python train.py --num_hidden_layers=14 --hidden_size=256 --num_attention_heads=4 --num_key_value_heads=4 --head_dim=64 --intermediate_size=1536 --vocab_size=8192 --hidden_act="relu" --norm="layernorm" --norm_place="pre" --norm_eps=1e-05 --positions="learned" --qk_norm=false --attn_scale=0.125 --bias="qkv" --tie_word_embeddings=true --parallel_block=false --init="uniform" --init_std_qkv=0.0299 --init_std_o=0.0 --init_std_up=0.0299 --init_std_down=0.0 --optimizer="soap_variant" --learning_rate=0.00511 --beta1=0.95 --beta2=0.98 --weight_decay=0.13 --lr_head=0.00799 --max_grad_norm=0.5 --warmup_steps=200 --schedule="wsd" --decay_fraction=0.759 --decay_shape="linear" --final_lr_fraction=0.0 --batch_tokens=131072 --max_seq_len=1024 --doc_mask=false --z_loss=1e-05 --train_tokens=273900000 --max_steps=2090 --dataset="wikipedia_en"
Each number is 500 + 40 x the weight over its row's rms, rounded and kept within 0 to 999. Layers, rows and columns count from 0. Numbers have three digits each. The size before them is the row's rms in percent of the matrix's.

# layer 7 attention query, 256x256, rms 0.107, rows 199-255, columns 64-127
101:452500529559418476513525522554544444506452500495483524493525418500503479501576417478546539500561530516508490507501495470555438491513529527534468500516560437513534477518485457573496527484515513
092:529390491496421492510399543503533441495572456524509471460485528507533482486502455435501519468447484543529560503493489512498498572445483556464503518522484458499498549527495491576533460434550436
100:537458471468509464419465477519441605453448541569519494524502534527488505536474505541492567460513506491430511520513521492516525598511460568542480530506443595504467483481447586452464436473493498
093:574543422499585458471531515478469479528569452500547387488500515541535481525484547558527514438606445493459493501529485444483535473541528509495499426454390502503518558494502498485509481501479468
122:465535437588449489519601540510547460544479502452538551505445467459549512513481431437546402468583481459554545501445512453505500463511477480533564499521569482641549484592573498528539447480506543
103:533494468555480542474519481490463521487470548492463433513485559548481482551496465476518538521529523521463443437480545471538437513455531470507463492478449492482427480418386498481495503387502516
104:504489395524525436469519458516504574501478482535585488535471451467480523486445561483488546560491472499512458530412507529471542471504567455488551497504521473489466484495511528498483486487504488
094:420454485505501498496542526565498440501431547484516460573447499543461497504517438424497440474465471511531439559514521492561537524523474470448464512519498489531510506490533550501475494450578547
104:543516472542538493490457487515532534535528501505481443495529458458515501507497536447430525422452517505460524555483512551514422513481533542554461552420531485474580452532552531489529463545477488
100:448517564520429464469507502537559453554495562513496489512481483531565455501523461463505448522540433437556480517492458468572579435528439478460479580480510471513504471505506504512519449474508499
099:408481459510411457459418513511530490389531503464567503532530501452522529453488524434435457536480520556507441547467459489553537522506520488477517588475423465494482471530460531462550488483557437
097:573561522543503478534559483438528429504510576501474568519526512504538505434470512518472527443421480506405478484551530487429554461518505497514542449522513521470516455502426508479492455456495527
101:566493472503507505417559514502529528532484507502493447617498529425415497381532537492543556523510625507456522491483513561418508555489494523534487556457500431465441524498443521514531526469491444
096:548499521485527555486481427541423491482482453492470585506587581495561515474473484529509468511546460523502513522554488501493416502592539464540530508482518523488475472510472518538588542478496572
096:407495550502433530566503521505490459433476537499523522453520426568485499491502485516490569505440496512481513527494486546472460496474473425529481443495496472483562587441536517558524467439473481
096:495527467523424509453503467552482459569486461510587508474514489523553475520520430500431401471574519539542534537411451437535523521493522431563519510510581490539502494486527497523461542597529534
095:512551484512491407453489484544570458525442560473473532555485521498508448514530484488458521430461497518471436474488468501443495432499463507512510495675515487553386480410476514468491501487483526
098:517481461472481546534511437462447536511489569419435376506461514484508490497502558465520504483496589448489588548510447513480412550482518562532445487481539497480477483480505520497525470526512506
101:493491475516518434513496529464543483464466441485553552479513508538493522498503464504509451509531499519473492437478520486525549464433504408508524511530422440443535512551491454550445537549495530
086:545498458525452499569519493463438395582528489505533517525542422517526494456543498542484467526465452515518536476505501516552540471482490519483529451517487444454526509484478545481443464587453471
092:468490583562484439462452440524451508526543458441485535541499502563537489473501436530485481485485516473487519471574477528477525500498514488468511479550548504445476503441446453490517534486556527
103:607456524503501527500525440524408548433522502542530466482548524491474483500517508546534498484529537511475562477555440557443401460499589544451501529509484535468502547413478586550421475558516512
093:459480547600470515508510561494560480522535415510514528546526461472454540550531408503491509551497458473530473492547495560474484475451542501511523519460513478583504597539488437475488456574454518
090:553504521559481544513536448483513487504481500513497377524508511521471443473511527484465493498436479568498535507443561525487472514501512534547479550524491517452525526503473470586450443521451444
108:577494484500525518534483492496484628519537444548509443458517505544502491479476497508533532512493541478420525486448443551512445548544518516585437474515498539458500584498438484434487523538422479
101:571540528481491456455461487520454553459414491554512485527482529489530470502456580504452539470553514502370425425497532532436522538542508581520547536465417548443448488490459568494496494542531475
100:541487508494579534418482398501454528459531471522498449521565527441497501482469576476492520505469526516414454457544441520436482549480571528503459547541485560424430551459460598494506524436498471
109:437509530530545508520467489441464475501527489448536507420445483554508507516526496542450443559510502499498408524550511491560541452550545557478551447572572541446480519495488451462514574456499598
085:433527522435520403448510479466347508408490457446452472524460513438516539540486450511492470402449537446533479524528538475508440556507485528472519542523479560558517506532567488474546507515526503
093:448518515523456485502504544525579505461516451473493552500531463463566522527511526459435523506476562469549477545498546493456547430438460414478547480487522387520467581514527499530524473480438581
100:436561492584454436579504558482523515525452483470509505494472446487537467526486478557470538469485530514511515537357562446514499593465510469505546532440535435568507429491558506517473520530445528
094:498499470535546461508512492466511447520527519433518545432503470458511535559420585446586473473538500565539574467475494531411534574526480477453528513444523547562565428484465505482521490507531546
093:534470463457507462433551487454467559524563476488520511553491485515582501346409516572487494541516556538466522548537504490500504520566486499538395526440460541423524624539580473483483522559533518
093:524552475464556520500478479500514517506487497439542450565524473431514515451522461489478514529478522526448443526506490518419501512456517508509488496488507511448481574505474524535468495605519482
100:445567593536592485530488485505525518457471459490488516405510482497469493521538449570529485527442500475542463498579551454471444463445492467478548536506562469558498579445473474499452443467564478
099:501505559540456545448546527462553500496498489499530510490524522541418401511520542564464509462537496472478452505464474486551447505512493511506491467560474442470495500542459526513525516550472474
081:446513422470486490506480483542534509508481500494536470454555469497476568485463443557491563460462511498500597505495556512529440522489477531473472538439475422545485462507429502541546462469486518
092:463425499507480530500520460571517559528511506482514605589499485554488478517497578481486532597462531524511521451521498454543448477477512462491481499515413530515436516456549544460481531551468500
098:515515531489453487460495499545511467559561526494511510504481497475567574485486490463506430543450519474513470518500515501492609494514541533480558600452431470523554447555485513523609489449511506
088:492537596533496409491412417509450499434474511506619548473451430516552454472517502490499474521441501503502529473473576500505517525498528457488482443546492456484543436550503444523513562549460459
093:547529533550519546604519423532504474527474512487550538393514455534470482539558494470539518429558432532568489477466482411552445446471519583566510486584434526459512541450466504500452463531499523
088:492486506508463502390516524543443470523581500455462548485475475539551510536511468536521501535492530518564492528497474523554488500524539433535456506482594472564494508570567497456505466545504483
097:472480521528503522486499508459506479453466514452459536487479542478495512509568428508417436498418515544532528456517519530547533542529520477507486527474519470433511502570444499513452486508522487
095:486499455530554503389486506471575441521470530485469473494565541469462534537473450492507552518479469531484530470498494521578446484510580490501493445473485577545551455509440522488482502430415491
089:493551525492480470478491552458529513483527532521480569460500485435550462514494467431476417413423538453485519490495438472408485527556521440466516455471539517534530482520451540471560482501488446
099:514521529456537558536559503518471568476477516480522446486493442499442492529468432521497533476404502473321507515516539458494528496499475468525480511522504475503511453445497508473471512492514471
088:539556513523508483462438481413478488477568501500539548454485493494460505483488515485493524552568496506506507505487542470452475452491459448445587462482560473495497527479482506471458504470510556
099:461512487513512491565491513461535542444492504572531545487505442528468553547510427494443479484451553538457555530526491410497605453500417562438515526541460474498506466569513466506467489532528491
089:463564517570537501551459505493507511474510527525528514528492515518442528479525511539558491507468496488578537458528511559506554519467483434408518462470512443501543538566487494530471459463507449
095:516371500554524484488487478481449517531549559469517593507445443475489545463506482485602497514516504488503549455493577533507496512494485539539456472491520536484503481578487429515537540468539565
095:576460492487600554491459498480492510562456518389527501502481508535517510514576471454534439514522488480551546530474479522509506566537425521493558506511485523491478475505492472515458493478487462
103:520484524511512500553461465497431397545468479478475498462542471458538536482523479494579449443456574490610509519493499551547520477482441490447443512525472490445472501465499490492497466456584551
086:449489511417496546538437509433470426473510490447491559442528511503530476527503459524474523450480483450493484477518496486568477487512535550509482533538475549509458476439565541524472501465510532
101:487509506503504431457505579481512502498455519444554502469529507542497533556544495495556404524514449486522470480465490516529467628457430485417515493558479527513493403512467532561426486422553529
102:462516525513535497448492488486394538444478491560465491487538507498447433484560604576554591448490510445458451495513530491501366512493566478503457463508479489492487494572474472484571547456473468
092:513484518474480494591527516526448528494464434485391489501532477539521542547509501480589587520475489479574549468526476514524489532551531552490477573498534490501518476509487559493477552503527481
085:531463420584533557557524426487514502510510476458479428520500512533461531502530519519454518471458500431462524588488448521500420542498501515588463484495440461457481496506550502540541539486499519
# layer 7 attention key, 256x256, rms 0.111, rows 199-255, columns 64-127
096:520445539449416495464514554499536545530460479491494515517478481495487502519520453506526536467502527523448548485536521470505520473507566522523488517554519487522565504508514471527446563471484489
086:490417493513504556476398454447457475523575482493450498572530506463536596498531467544520483580483518401493417524453504520507499519448502436506461488434423499460462510469509502545545457481519542
091:535469568477493528537432476433400549464542456479534464420524480491582508532567473564488541537481485430475469438495525605412551559430410518570467546504486463469539440438480511512508423492514542
087:441462588524505536415489455522457523449559503486488516480455563516514457546549627496451494512541533499514507531535483429465509512515554514488485455536428559526469515520467518462528479520439526
093:526501432469460497516561457480541524491518528491492484545518497503491529517475532460457552530596485493538578486502413488470515389490529456477510512525575449538558493526503539429541520486502502
092:490520503480427544505500502469460439481491499452475536473554544483534478586425427414476531485553480403547436434571486492501442512436500561500498507459497499489468519502460496517513526491524585
099:551512492558516501483478557544461562484490459467575521495510527489541536469479487475474486584482535516506489495424490554528555498446468523553506599468489433521461464471463569530494529467449500
081:518507502487466559446516474494537492527534535467559463529393579485464430417483507491527515472519509455493540573491530520341557464462500506510488477562550537527543475484459530562554495487502449
092:518493436498518551541473506454517472489504479577427481524472511444441478433432577524516476437459551480506602555521498487534482526505456572506504473429499478502520558541587518485471429547540473
088:499503491497518499507551492483528490497568497470482448514526475480534494481494493480475415525552527469497542496497468462497480485512598531533520471511516474476530455533594500462526477541517438
088:494447422408540454425552436510518535473516431536428484507525565475554491517442512493475537488485472482474515512514483501472515488469478487482516448372513557529482521426507510530528510448522430
092:508474511534449485487534492501547564529571550501490465532507512436583496516446555514533496494453482516457532454529516556470428501507489467563540527476501523479547465599479478517484509526528531
090:497479485515481567517442486464511452546470493531532451514475530511563535484560543529503520467503533468536502491445488469526490547447495389494485559536578538477480442537498486529531497561495479
092:534514457483496458498495488469365508480543492463525556466484520487511499524490489504534484434514377437459524478536511489477531512526564501493505510498433495481478511463505476517494548455505556
087:522466541517510455528484587511512448504493507488411414523457571464503452465492486486538506467532493503484507469528484552467500458507491551543480496455511431564533510487526438474499594493494534
087:481508490424504456492528544507488500438513487499512525486498441529450536536512448455483462510562455553539490484531595526499526456431487477547471504487534465549497551499595574481480500500530485
087:511449470489580504507559500532451479551518516490510470580496470565560489485500601471456458569458464518486490472516427630536554462524467545583518476517442591515530443502463516494495504565542522
083:491464452490440540576572474509485522514513500488530547419434486458524449502491469429482475500474536465480533498551526571486461456493408474515523503491553488464532460509582427493500425504487502
084:566515517533502456475492520503482468515522378461513499571534490552507516512490479535502457524464494533500450445509495569497483533446479539458528475540475608513490504403474514493497508494526505
080:532453460469472443464431496436481509508526496561547491529457512558501557474503561490529500540538519438533501403542491524524441551520448487472516453484496436465517470508526471546527507518390506
091:534490550517512442441461433484480531525566452493515493501474511527579475430467481547555488406495492459557491461560566497567528500544571492475511512448430629495511486512525461540501484484539589
089:547514527404463434495528514543446538526453510508460549540542436515535569450454490526549484488592443422473518450457548539549502515516537572450496424483520508532486500499553507522512500437456519
083:451476509441521552433458520498524491520533513563485501560499541516435457503477486512431592534512573533476507466537532438541517500481524517489505424452555504580485577475484498508502522433449507
083:533549486588466498553443465503503506539502578516516467528526465518497486512522546480451480521556410509458502507449460511506519566484424469515512510440485454498503440525530467482525545540527533
087:410501533469554597496509488486498512570481458591584493397511450521487535567538550481516496560485494514455441479442519499553469514462511511557493525519556461506544505508493523429519498515464499
090:541483564533471503530434532508483572445579508471457437479512516504574490542472594517450486505545518511490513457458502592532603548500479491424536543429469532497541503427501503551488464515536515
087:521544524522439473473489503496544477466556531512502444459570523450530550482492516448532425433489485442501516483484452482514474534503521435545529490521527582506472476490520505512505422496469567
096:472507538556582465491474457463486457503531448481497479490472527515528428495488503529493447473500536555555487477510494518506447485476554441477502482519427567492498518445482511557470540508558547
079:472469516504487459522545503459553448531503509432449512500408385535483529500492503530455500532488454500553493535462479484527508569520487497542465576527547537531429482477532472484439478522505568
078:444560474469535470458510527504528516520506467480431511611514543498564468473455615476453505495528535465475565438422466520413473475511487525498441507437408495496446460466555540527518510475471515
092:507522504520496514554502566504483485460450558484451557584486473580533481492526477497500513492482528527551494557428579548484503495496423537497503545455447448511528577468486424464449532447538515
091:593514486511457487502546535449452499468501486444494504478586497528472514468488487521405513518477520554469474426507483459492545451534536496497496501558461515508506456480518508511470545458536522
085:546509588566553515402424464489478445517559477530501512457501523518591486486491530520500480482477486503575513408526537411447429527464443522541484556506498514506474497530488573439439451545580471
092:562506490449511526489455513538433508529459490525483513550425543550546515511562520468436525537486493608526472498416517556473520454398482526502569525518487508525506500524486480548494470503475477
091:481483536512527511472557506506471483519442478521523542534545509528532488507448520523578443466438500513431485467545506479451526522518515455454466555489490452574449437533447523444408548500488439
087:477567508465500537431397571493536495512470459546582508503573401458522511518534531489478474597507476518485494560537574528504535506456498525539517500522534477482494506473470412432474563565462513
082:493466480440477585549522498485461489543435489554526503560502516496439469572511514511508453448497426465502512514516514464532489537461407448568454532444474461465534519523484481536526434505455507
091:526479486533544508537573477523440495451462492500467444458472527529542569511534537530577477516535512521529530464485545527483425487475515505459469471473476544506507477454550524491477483397492490
088:581481498516485500493496406471513525532537496511520514487527480483487483428451526491460459519505555542457505541469446504486528463490538499523466537494478527455492551527569500475532506531481455
082:447494488505536477479566505591493527502519496547497502467486479495591558533504507590487435480428522579552495554516567518498534521507523466539552546549418528435535568502557508536484444526514494
094:507505527461456509467559547512479547499549510487427420495477573477462507511506498525531493527583439544510465483525479502583539487523517569527518425553479545460556594457436481519494467473485500
079:452574517473473483504479538494460435467506512465458558505468454493541490588517457477493564479494470495567439481472482505502481431517545431490513520505527495460503488517573568514461519529599489
090:501509500398500528430551462480521598543445570468520430549467501491513449460507453504558515512474503476439465495497458468482590489519516493480455485475486461533531501464503499532518519454501497
090:495445467493514505504509450474519487557529580497452423465526506529483540467518499456561541507459431446448504457532414511485491452540448496485514407502506468532578565456482422538442503522447512
078:477450441495527507460532546497519520518485533527514512524515554499505513444467465541533465433488549438451522556480419522487498438530511399570485526468474522562470475539441517497461455524483532
084:535451465468562524530559538547537490553450547548525477523534437448439486520461461493503541431464543501508427594517522431482581494521506537456530555433560477507491473481518405499448503510523451
088:539504485495477493503465407511499431481424544519455551520522545505586450502509594565510461500465549539472490480479447516546543513546508484508528558527455495457482511577479544503532503524468529
090:532485458504528518506462532501511483511483501504503440520466584418434538442443561550440476481399473521481508508451545495476371491431426508481458472540471554489483487501433533490529471494562516
081:527496490536477483493468539574482469552446455481500486521533497496442488499488455502585445557484518422532477546548523646550521515528481520550473533479530567525540515490543475575523453433485485
087:469458465496485531466483503498438523459553509512498515403485552453473505536536530503510463438539544547511504488484570485430487457511516548607492503516468602431473554472505554461448542446549526
085:468486496488558504571500391511409500524529438478604472444467495458484490521511473481433408531474515551556493551504483506486426470496484440496541523557479545477547432501527499496472508495494426
091:476460539583478454467450541474497480490496444519441438545531532542501524551519506461524505460556468465491505450537501526501478426476452478555455485567500528524476455459541403570494502500523451
081:455522532508485501576495508591464443583435498493476537500514515498575473540490453505515545499525432490564552414463431464614414548515454506459469485535498496477492511392547514461543530494506557
091:469441462471468540478555506477418528496477477520508524460537479503486545506538537456524507515521523509500491430457483513540554456521524491500518442553526518499535444558401493487428501524473543
095:466474539535511482512457529512489476439486448508468569509521509523534453534505493498560454456567501476516494539560487510508522523549442487542487488469564539523507524473454460490515485489492470
086:444590496539489534516492474490557497491402496522454508519452531513473511541515397476506602475466501427520527477537453534484485527472536497519474501491533490481464475458479454486557505557455498
076:542496527491500457540549571485532485474486479541501533499472473540483486531499524572491473542545498462571475482437486474515518442540451481524555462489476496532429538518471509455548491442479525
# layer 7 attention value, 256x256, rms 0.0982, rows 192-241, columns 64-127
091:499551536556496424442477460474551511522492618450506442485465507520507490560454479523504456370557528480520517469556555558540482529494459530433498480477522502513520471507416498560426546489497435
101:465549494434564542515423569492438538502479580461529528469520552474483645498426511439505524497447513499466500512526564515512459449478587453563503539537519524500491452505468482500584521541481512
093:489471521536561498462468509480512444514503405479458452479530561541474528558426481495512487396429496428510517492488550456474524465472487489396504450562534453486589482489465496443498518445507513
089:555532516561554494486494533519505530468493569485507500408498515518506475539481577450596469495548519509518518465481532426537522447498537505567590463444507569489518498509521440437556466519538530
095:517469425542526465583456484536521488506491489536478473562495507543484531574502489605410508532525528461463537507474593495516512552501530506425488503562448427521507509502417526501540451503479540
100:518495561569562540522514468446503463467529524540502465528482516541484515553571444539530511415513516500551507414549435512472481571528567545463508519479505437478476583503471490466485513466441549
092:515487547438466594550507503481538497449490494566519490518460494505500392466465442467611426451541551511470533465460438534524543548580507503491457484514543543502540506474515457456505466501460529
088:502434437509510452485505517443520466468459499438512471403470513494496469424466492483472438491498463478489478485482480465509518502552442459472539516463485422489569500430516510571542544500581562
087:496514496530547504535513502556562518428476491492491518464493458474521527470440541482515501510456555560547570462571580562520575510446489504510423518492506598491473477418416509452496497561474549
095:510440462472469514429449444559483531445456490462468531537581447475539594490496536528454431543498569520571548444536563516470468502532499482433497502533460529470482454524506511480491510546478424
096:522560481563551481542518475480510477476443490531519515484443516466537515566499567450465429569411476432539465503451487481473571535490481350510595504497493531581462459515514533452559460542515492
095:529424537455482455524496499544486507473493533483521476543542473522468528452482503525583520534546500582527489486474475510542497540522501531551422500544559526426477490500534489604488499501471510
088:391516537550555472450530496503517468513492504499580505523434513488495552453498543428478491648577478466456461492519538529505540481504472531511538483490469469495501534591486522523562525522528461
090:497459555452505454438538487539533469442491478500507547500639487504502500492498463547573526514463456490495467601556524474494517617471532514565449518510549418476413485491498478579451484594490508
081:482472449494472587528558506503550460466540457495548552485515568469480499478513592502416513481548563496524478531494557509469528477485519487523463462489543538494526488503514507474538496525544500
094:504496561591497464502514543500493491493535507536563539487411473508481482419456411543494496513568500476404524502476543506582515517583534549501502490489521544475490517383446439517536471509510506
102:492496463485535475548492563514536492473495529404497502486470517509413556484489574455456471527490463375516533554480523563494465481490457437500460514454539551481496441539537477557445505474541414
092:544416476391564508534441493413528459524539497555490491457532475504526469477455473580470420418444555477564511540491466450512498497501527481435515410532530547442467517463476481459463495518497546
095:431522476457533507506494489516509543469533475593476469517510461440579493423507551462407519548513504558523452481505506472469511492479550464587493491471509540500477516489482471525435461554455600
103:530420567508525492444500528470487568505495513542497525515584493557475508543489477573497469480517488528495509474545557415494481482559558474473551543556549498507491523481448496515457484451485483
093:586460452428483467453597394455544449445597453578508490520476507555521489520446510463539492462485520488468472522475506416496551471481423512496573526537541511537483449476566562557488510489484489
089:484397446525504481553486453489532530492542489525497553511601433418508454474449524502527495494559592475433513470500547491500511451485560550443550486466503518476466454560487517514477497477476469
097:530500467513516495504562469448468407579542520453514506556476438528499486545527577559441573547452520409511452543519513502502449512441490511466476476467501539492495505487554541536476537504441531
097:543478465493446452486463486518538457510447551476551479529469494502500458500506478518458462476548541439507449483520568550489481497478512478500438538475507492451507559438546439545544525516570480
091:526530510555444493519581518510507545490526465570470503483456481492445443520517452538546429410481475542430508470485443452534535448477472513549552540447586497489480487483502460417531624530451482
099:508521439572526520477404460475537498428485501470493579536573488501504500499423472490490416526582493512466481512489535506520554508510556502439466518524485534493562495506510485515464508500584493
099:507562524537501517472510503511508600580500472476463534547536422454540595522555476497520537507515523493516502549505509497585529487464577423484470530494429476450405518454487478530474488594549545
091:486459460504485493538419533439475525517486479482535536597515395424502450476468514490440490540547525537451509469459449553481491460449436496479541441542587504475532494540496549527487579518541463
093:428442485482454521561505529420423480481438517527463575549545481480521478515552546587511444454470482489483485506455469525470468492479479507448556499485478480500510463486514514488468426466545456
102:536544556487515506435442506527505496457542481511469454478547498510569529526453442538523462454557505551547547511507481421443521558517554490487505506488505438516454539449543494477502493522535480
096:567460507485547533523517491499475503457439453488466495534479426435567469487488510453455456440472535497502479502516526507472489453453549596571503492537534436475477531544513517516470503502483543
090:549476509459526526450431504509440566538526539440487530458476492536457519506475532516514468548494499441455516444505476595494422405476469489495480426533436532502476514472512569550525491528497492
095:490485440530520504446470440495422525468443459518471526499538532471494496451549448524526507452504525499569450398468515536479447445511502442455518429511458497483559479544489477544525426519536474
090:552509484465456516512501507427487532449501471485498442550515493508556424463485482511460477402517506504429491476464428570464476468502515543512450486584553513543505509483450425463398513567474486
088:553534392485539515479504507451559538389462537466524480504552514550502588480484462566452520424514522474472575473520500521483507474487512530457443510534526482543449508473509454469576518508520506
090:510507450565566555499495487501498523450496470590544550456440518556512478533420500444522484514549397498560427421507491441545475499511545526560473492521521503516490491497475460502538497456525521
096:511483494492500496459494509585533498489502517535498498443533512504499530467475485476476484516559460475508516514533543511508475540525488487473501531495450496529435502510434524515427530517550505
092:515465524513467435482464484478543565496483543505412476550493488532609558516516459503512416505523488516516514530477509503499509480469513556436438470476537531498498517481417569445437529469457481
099:479468516467492497408501501468512482505522562565508483448486506478443457466516493477472552542482434488510504523423520447553570558500519556492468576452542516516476483486484578497509470448484516
091:487532430522580537481479481516528496454609551452524549442528450520507570526501462442514510508533503567489503498538491539471495453491477445527536486448478526529405465489505558501527523509502479
094:514465518508462506513465538488486489520460526444479544510569482564440560500492473526514476481430475476521524476460506514511499483527505476425493467498525547453458582497578472538497490439510440
101:489514489502515480461579510548522425537510528485542525478466504500503475436522497571538518530562471515505484593412484570479547477544426556513569538505571490514563496432496496453483484382481517
094:517441398560466478589485521519612479466560518479501530554481558546495525554511515522539498516456520523524457539523497565555521506507498470452476477490458423527511545444519465546484534477469471
119:509539525570493503514541528543564463494514494434468548463470570402536497482466568558452496516535498501464526464494554503489521472446494490532480432454503507484500505432489544449491553591574535
093:566457518488521487512516512496526513544508460493498452472525491486477424469529556508515501467553461489531583411502492497517470554494518460488503517486513448439595476551517559435530404518505505
094:497434412473527533499430482503559505520536536558469440492469472513477513533521436511459495493477520549479419463468537545525444488502512575490517528532537532514482503587538511441479524461467495
090:529507488509493551523431545453511510571514530566500469493482516513546502463484486544469446525513541459539473419529484529523441494519439495437558538497538543543533510509539529481519545436445570
090:456399548500587553550484455500542434524500488571497488482512541535533492497517531479423464493530517566549484522474544529496536481447378527504467504427514533515505524571467446531471477440525490
097:587446506549577545442569474448487480501521465515460501490551520488628525584463539424491395459521475537547563484503463537507504536510473448480515452476498463534512489496431506505474458416503504
096:544514455473445469492551509502516485501476502438495474455499483539458423508576448462492502492518507430543440532506492485507483526531517477583514501465539417464490500526533559511489506441423498
# layer 7 attention output (transposed), 256x256, rms 0.0884, rows 192-241, columns 64-127
097:503499448476497495520483508469455551526484441481562545497488470529465479385542486509464543499478504492541554546425512554451565466486498510546528501448478499492456448473548546497468542471496528
102:507526514476447532410578524465508418526515485543448529507466493536544444532559476508463486479479487554532436527537474468502598518428504508529517525380479488558523536602546497522432534485522513
097:535444499482513453461545532519546556521537601481527414494487552487484423449485467516507496499500469531493436511474449461506512477474540490557552572366441486588405453476458527548478422507542540
095:449504434473482458507506549495497505566491516526499455532414525489511518509459476593495508482417465536508477510481544550465518583439497492543483466514420404512509442530522469481524514464429483
097:409486481481492527433573498546455498521494508531520571499485529496557421425437598490529436492527561562514503438481510514544451536471506454503472471459557576449520546505487489499458602495529545
100:452470524447511501501545493511488485507446469522550474519485485498516445472436520455486461633474547472502519552415496448459533488506472463541451562449509455561460462463516475500523495478541490
093:511535542552513496482532434479537527520540471481475483513469485470544566490464513512539500520350519436473485509557476489468479452566456490560517499481521467459441476471483532476482573464456424
091:494445560485460555538478470491424464525534530522561493482425510513435522491528527464501520521497464509544474530451539482456460524473529551472515486551499516517507469525542509456447498570441472
090:512516531492428532541499525492453471509483483463514494476530530512472488541630428501511481440486532497439493583500542510505517477581460474558562484543530492528557511514573516580506534474540493
092:531455518560433501483537539439518514540523507481492505458553534486497433502550456501463462495506483526373530544473507489509497515550448492603523500551483481470522505503436482516425524469612579
100:510573482495559510422492505504497469475563499537507480550446594538513497481462470453488549479525505543511491447499488535512521508528522557499473479516563449487555483532427544560449480513501462
098:485530537494521543528524478472468446461542497500518506417521490468555557473525495485471553584485499488525492526538533500497457394512485516444502475544506519592527551466521535442530499548520533
089:570487494527422572462444448456514503449557481481458440497470511421479482502536503534455448388396461488464447547496499466448483480474535458495476538502465429531524460463510492490486465508508474
096:491436482466501509527476509500434500451461513549463508503470497504475534479501517525474497479564464484504569442518496471486502426556423499401467495396489475516561503451538472567494547500510548
088:532556495493504437491524520524529542502479544471392512534559516435540559547501481455507456527391473489457515484459475524563460488553501533497453430519507509520501521450465430527447509491521526
094:527518452471438541528484425558558560557492476423447411522505593476515499502471574460474441464407565471511575578519469455489464519488438505526463477471468511517486491562524597468498443479472443
101:467468536554530525465502475503433488486540467466483498410463466501472471469511501581562540435511450570503453455491476464554474540483598489477564498453427492509449548500471477477524554464458487
102:475533561513437486435559576489549577478525503426541513554464510533525505515570528446571522547544469547554503407421545459533529505435463502575493518478523454549503460516461497542477428490503509
097:545490535477442509423413485464571458438507553516545582512501563515541473474599467510514495476479509518533491461494534559503484479501510527404472503592509500547502510570492571455492481513512491
107:474548530564544510488477494531480489557482530543497509491450486487547462516511446465528553493588491518556479515558452528552511525453479510485460482475490483476540449550532510547481462486519553
096:453531541502540534513513552442498510510454492509500501436521494494477520537503487501472521547491416445493575473632564550510489490548540522497514456443527515469592509498547454509435516505469562
094:480523551545486539465487545524435565494508537549482534548470497523541510493514494476478474456454464492595541457465551498484433475475494417497533516498497476520441578574483510521515446471490542
102:459486575496507461511491498531465555463540433564526485393499547533499539482496557470541412533478531497553567485502457560525539548478541509424559516499468441497498487491435467480572482515508519
097:526549475472533545534515446491444547514546428461528446392534546472521469494540501518489444501412505471518485473530490437565488515491437471529451476523535471566473518439522586456484455520426491
092:480458483399446454547483492475450523532452524486470471551486535523541499532480545430533561482498536447446524479498504550388462509506476454476465424498479481502487429437556575523509417474548508
103:532480429474471463450616534457502560511461492474529471521436507497526498428522475478472490460408451516516494481524540518498490525541477414600506486460432515452525498531488493503465493507418553
100:463482496455539527521477582482507508406470477481511501493426581526508429467495588576497438548488522501486628524498516524520498555456433534509484509496526566587585505570517476498530533522401567
097:557515447494533464483476510448518503516582512501495482460445588522529532544476547518473457428523439485563453481486512441477519515488523476514496509514490556466461499498473486400480480461471545
094:574514609571539489468528518536532522515553533509539512426428484533465465498457504522471472578561441489531441451559507490563565550575527472515487509492516470539458516510534509549516523462436553
102:468452489458486447486460498518537517553493510506463524579455516468387497474539477480569574496488521555436469476485520537523523501555423475479492576514487526506503455477493541459480512501489550
103:467508498426413495487463475469488440490555533562510480471526553470501469487521458528550525517519500495519507525492526557527453534519482370444462534548492521467518477491503472448531497459476476
105:562493544482464520463520445479542489489574476491444478432516513482570494489493437547505487466506535480524456528484607463533563454496409535525549540459544512489478517515501422519496460479529512
096:446505516477459431456534567448558564544505502508533429548485477519521509526473456519476387577512508527462467557455476480506514578548534426528540531593508463496478432486576489523454571476476526
098:538512495513509477462550440487492576521521517542485554512490540450482502531478506505510520517507529477536539481477498482475548597537466474529514539485474497462464500543542579479578488515574554
096:457477561525459474518492473523489548629460506534476544552455479449467409528563553519536497524491509539473487592421495523523528550497493458517459489492486514448441530539475460524413527476511547
094:516486533547458500519550485504516413510447493512399457590552509451494492474575434466457571420434568531549579492486522532560497504501520451414494523536476477431493584503488581474531516535463441
097:511560480478490429473465467550432509572567501491527534535431486476553437488528534561530525531536522539512508479504492490482532387502551543472476510553509500521523536499525540460489460535518505
098:487599498516535544556483514498471488534539456517551511468446529449490456435460595504502544507516564534469495442471533537463490547412465465434524512485502529592520482583462496551536484455514541
101:509553548466520507486459473536506435515537443411553490475487554510593550497501596525512517499454479569467446457539559521490491411443509410467516541558422511488480499566488515516504539506497455
097:427528546487499440470528569515506558457385494547444467501467482505470482500548471509510539463512497533506477436518559458558567442469505557610489464562477477481544570527502471474506478517548503
099:453484450531501493525562451486511468521507544503464531470508490551530455509504473509455470516563484583529531508557529496601427489478505462545491522468503407502512496535506470529469478531483612
100:485422553524522453518417512470463498446573453528429521490562504505504524531529547449469498457506467503463438428508441515508489525482524471463468491527470489453473484514492519521543601573563480
098:482483483520501586457575458510460512500492533513449513454485535498500521503475488483483522476527508526527520396423450435508386560559484461524532532474466503459552473530482519481492462517442526
117:433451445478491456509480485519463575516474477488436518523525522519492494466577490470421455468469498510462494511505521528542439517507492545508479472504487553550490553511450509619557473427518504
093:428507530465473551509488473550459581524495582478464521502358488546509597486467474504487509478417510455509551478477532487460490495436511480465516492520467504515463513467544504522517497469532545
098:505505480496459461512556489558459478575524518505509522567543495486450497523439506485523512522528504510560537498461419504462495457519491474486502576523499477477454480465537471498493504553506495
094:480499526548494545522508501480400452506547498469528508487584491512487512503591488516546456527449519524511442508494428517461514522467530506521552497498490509480469502511570491444528445568515499
094:429504557497523437434486507486489516453494558419490552495480542466451519567527473535545597487536377516407516454417412466480509489609519499499463459554465469447424518499503529488493572486526496
097:466495500514505439533483502467491512509513526515488559498504438537323467504515472603553563546531495537526429509487528466459486516555488495491461500484532507458517454466527448522517454464450497
098:464517527536535524486458436495421518497510508557541490551527505521567549504469519536463444513469457541527504430512539532454494458472433495385459493523521544498488504507522526529469468558544493